{"n_layer": 13, "d_model": 192, "n_head": 3, "n_kv_head": 1, "head_dim": 64, "d_mlp": 1152, "vocab_size": 1998, "activation": "squared_relu", "norm": "rmsnorm", "norm_place": "pre", "norm_eps": 1e-05, "positions": "rope", "rope_base": 10000.0, "rope_fraction": 0.5, "qk_norm": true, "attn_scale": 0.148, "bias": "none", "tie_embeddings": "early", "parallel_block": false, "extras": ["some layers without attention", "local attention windows", "shifted keys", "capped logits"], "init": "orth", "init_std_qkv": 0.0286, "init_std_o": 0.0056, "init_std_up": 0.0286, "init_std_down": 0.00229, "optimizer": "muon_variant", "lr": 0.0168, "lr_mult_qkv": 0.7, "beta1": 0.9, "lr_head": 0.00753, "grad_clip": 1.0, "warmup_steps": 0, "schedule": "cos", "final_lr_fraction": 0.0, "batch_tokens": 32768, "seq_len": 1024, "doc_mask": true, "train_tokens": 407800000, "steps": 12446, "dataset": "wikipedia_en"}
Each number is 128 + 24 x the weight over its row's rms, rounded and kept within 0 to 255. Layers, rows and columns count from 0. The size above them is the row's rms in percent of the matrix's.

# layer 3 MLP up, 1152x192, rms 0.249, rows 0-20, columns 64-127
size [ 99 117 100 103 104  91  97 102  98 105  96  88  96  95 100 105  94  95 103  98 105]
[[170 197 119 140 119 145 141 120 165 110 100 138 140 122  81 157  88 131 117 131 110 173 111 179  98  91 138 134  96 115 103 139 136 142 124 142 109 156  71 117  99 145 111 134 133 111 147 143  73  93 157 119 133 134  90 119 127 128  82 147 106 172 153 110]
 [119 145  96 116 192 139 139 127  92 150 114 127 104  93 128 115  92 124 115 119 123  95  87 102 128 169 112 108 143  79 166 136 161 153 138 122 146 153 116 115 114 100 157 105  96 134 108 105  86 185 102 111 126 139 130 112 113 118 155  95 127 112 148 139]
 [147 132  77 111 151 126 140 134 127 144  93 174 133 112 146 112 126 150 168 136 199 120 126 138 129 131  96 137 152 149 102  96 118 119 119 140  85 125 162 149 136 130 121 120 113 157 117 140  85 125 197 151 115  69 143 110  87 152 141 135 101 123 124 132]
 [168 109 147 159 133  91 125 133 164 120 118 137 120  90 126 135 124 114 145 124 124 112 132 110 115 119 159 137 129 136 142 155 139  90 130 115 136 157 131 134 124 161 138 150 107  83 134 157 118 139 153 115 137 125 116 173  87 124 146 142 130 110 179 147]
 [150  96 108 137 112 104 121 132  84  97 139 111 166 147 131 169 109 122 133 116 119 122 159 127 159 143 123 147 139 100 154  69 139 131  86 106 112 109 101 135  75 128 153 126 130 117 115  98 126 149 159 146 138 149 104 138 104 173 109 114 113 126 110 124]
 [126 112 166  81 140 120 112 138 155  85 146 133 115 121  99  97  65 120 177 141 122 145 125 140 112 146 117  89 143 108 170 115 138 118 108 113 120 116 128 127 105 129 102 178 129 141 156 172 113 138 122 146 134 134 145 114 156 110 178 163 130  98 132 105]
 [159 115  96 142 147 101 114 111 134 149 138 112 160 169 110 122 128 128 157 118 151 139 145 131 127 114 119 159 159 118 114 183  96 112 151 138  81 159 128 155 117 119 127 140 161 120 124 110 146  93 117 146 118  57 158 153 137 140 140 115 151 121 131  91]
 [104 142 136 112 114 144  99  93 141  93 159 101 135 161  92 161 112 145 172 100 143 106  90 160 151 149 159 137 100 185 120 154 128 107 166 124 114 155 167 146 163 131 115 106 113 155 117 115 125 154 150 156 170  85 154 111 129 137 139 113  84 122  77 113]
 [113 164 152 143 121 157 134 122 138 116 102 118 141 137 175 189  71 159 128  90 162 152 138 120 115 132 139 131 125 124  90 100  97 115 121 116 109 103 110 131 123 129 137 126 110 115  88 170 133 175 144 124 118 102 160  82 109 123 107  75 110 147 162 145]
 [126 125 106 131 114 130 117 150 112 118 128 132 135 152 160 125 135  98 126 133 107 117 105 148 157 133 125 131 167 145  98 118 146 133 132  93 151 112 152 162 129  58 111 136 152  88 131  79 120 136 116 127 118 120 150 122 133 125 158 154  90  98 125 124]
 [111 167 160 105  98  98  81 132 112 141 136 146 121 123 131 150 125 110 104  94 141 103 152 117 127 130  93 124 132  95 177 118 122 125  88 153  89 128 127 102 161 139 135 128 129 117 132 111  94 111 138  99 143 110  81 119 108 147  90 129 132 144 127 104]
 [111 158  92 145 102 113 160  95 100 141 124 137 134 183 147 153 120  90 127 130  96  88 136 132 144  71  95  86 171 113 112 150 164 140 139 132 149 175 137 146 108 131 116 124 115 125  84 162 133 162 132 139 153 112  80 122 140 105 102 112 119 125 102 154]
 [107 111 120 104 163 101 136 139 134  91 111 117 130 175 141 130 130 114 167  84 125 137 121 127 160 148 135 135 112 132 114 126 117 116 117 147 122 105 145 153 119 121 172 100 116 102 146 139 118 119 129 116 130 118 126 168  88 121 112 161 146 107 157 118]
 [127 124 144 152 116 113  89 110 143 101 175 154 131 146 107 160 132 126 159 172 130 114 127 158 119 104 108 157 155  90 164 154 116 112 153  80 146 134 121 136 132 111 120 119 132 114 143 166 120 115 111 122 130 122 142 125 154 150  99 166 115 136 152  71]
 [124 187 174 123 131 135 150 134  70 102 119 112 168 143  85  92 119 123 102 110 144 126 103 160 147 139 121 112 156  55 122 129 141 142 101 121 124 135 138 101 138  97  86 154 158 132 127 150 149 157 140 145 111 130 100 133 138  95 116  90  93  89 123 162]
 [146 144 136 141 145 107 124 129 131 135 121 113 160 127 147 104 108 141 129 123 114 149  75 128  75 113 150 122 142 152 137 101 147 165 119  81 114 145  90  89 122 144 155 120 106 143 129 156 125 128 151 110 161 107 118 146 121 101 154 118 101 139 186 145]
 [139 155 118 106 164 156  87 137  89 106 119 109 107 149 116  99 100 158  98  85  80 129 112 147 137 148 126 129  95 110 137 107 130 126  98 123 152 124 131 117 115  96  98 166 108 154 188 142  62 106 148 157 158 160 147 114  87 156 104 109  89 138 147 110]
 [126 139 168 137  97 170 154 134 117 118  99  81 157 188 110 120 110 137 100  90 117 115 134 117 114 131 159 106  96 145 119 129 105 117 151  76 145  88 104 109 133 108 150 109 161 162 122 138 145 155 151 181 104 151 165 125 133 118 127 175 152 139 143 115]
 [112 119 134 143 109 120 146  88 119 127 139 128 154 143 129 116 183 116 119 119 111 128 152 101 105 122 147 112 168  88  97 114 128 152 112 186 119 120  89 136 116 162 103 113 151 159 168 140 136 146 113  99 108  79 169 106 134 148 148 110 148 111 112 129]
 [ 95 142 142 139 184 117  79 142 115  71 129 154 112 138 144 151  99 161 121 118 138 138 144 136 126 102 128 110 142 126 113  98 131 111 119 158 156 121  98 111 101 116 115 109 136 101 130 128 140 107 140 140 137 108 121 165 120 149 114 159 115 119 150 141]
 [140 100 122 115 163 104 139 133 135 118 111 136 163 119  92 109 154 125  90 107 162 149 150 157 111 130 128 120 145 124  88 114 115 113 132 187 129 148 144 120 106 123  87 130 111 101 155 147  91 128 160 130 124  98  74 104 154 171 147 112 146 118 118 133]]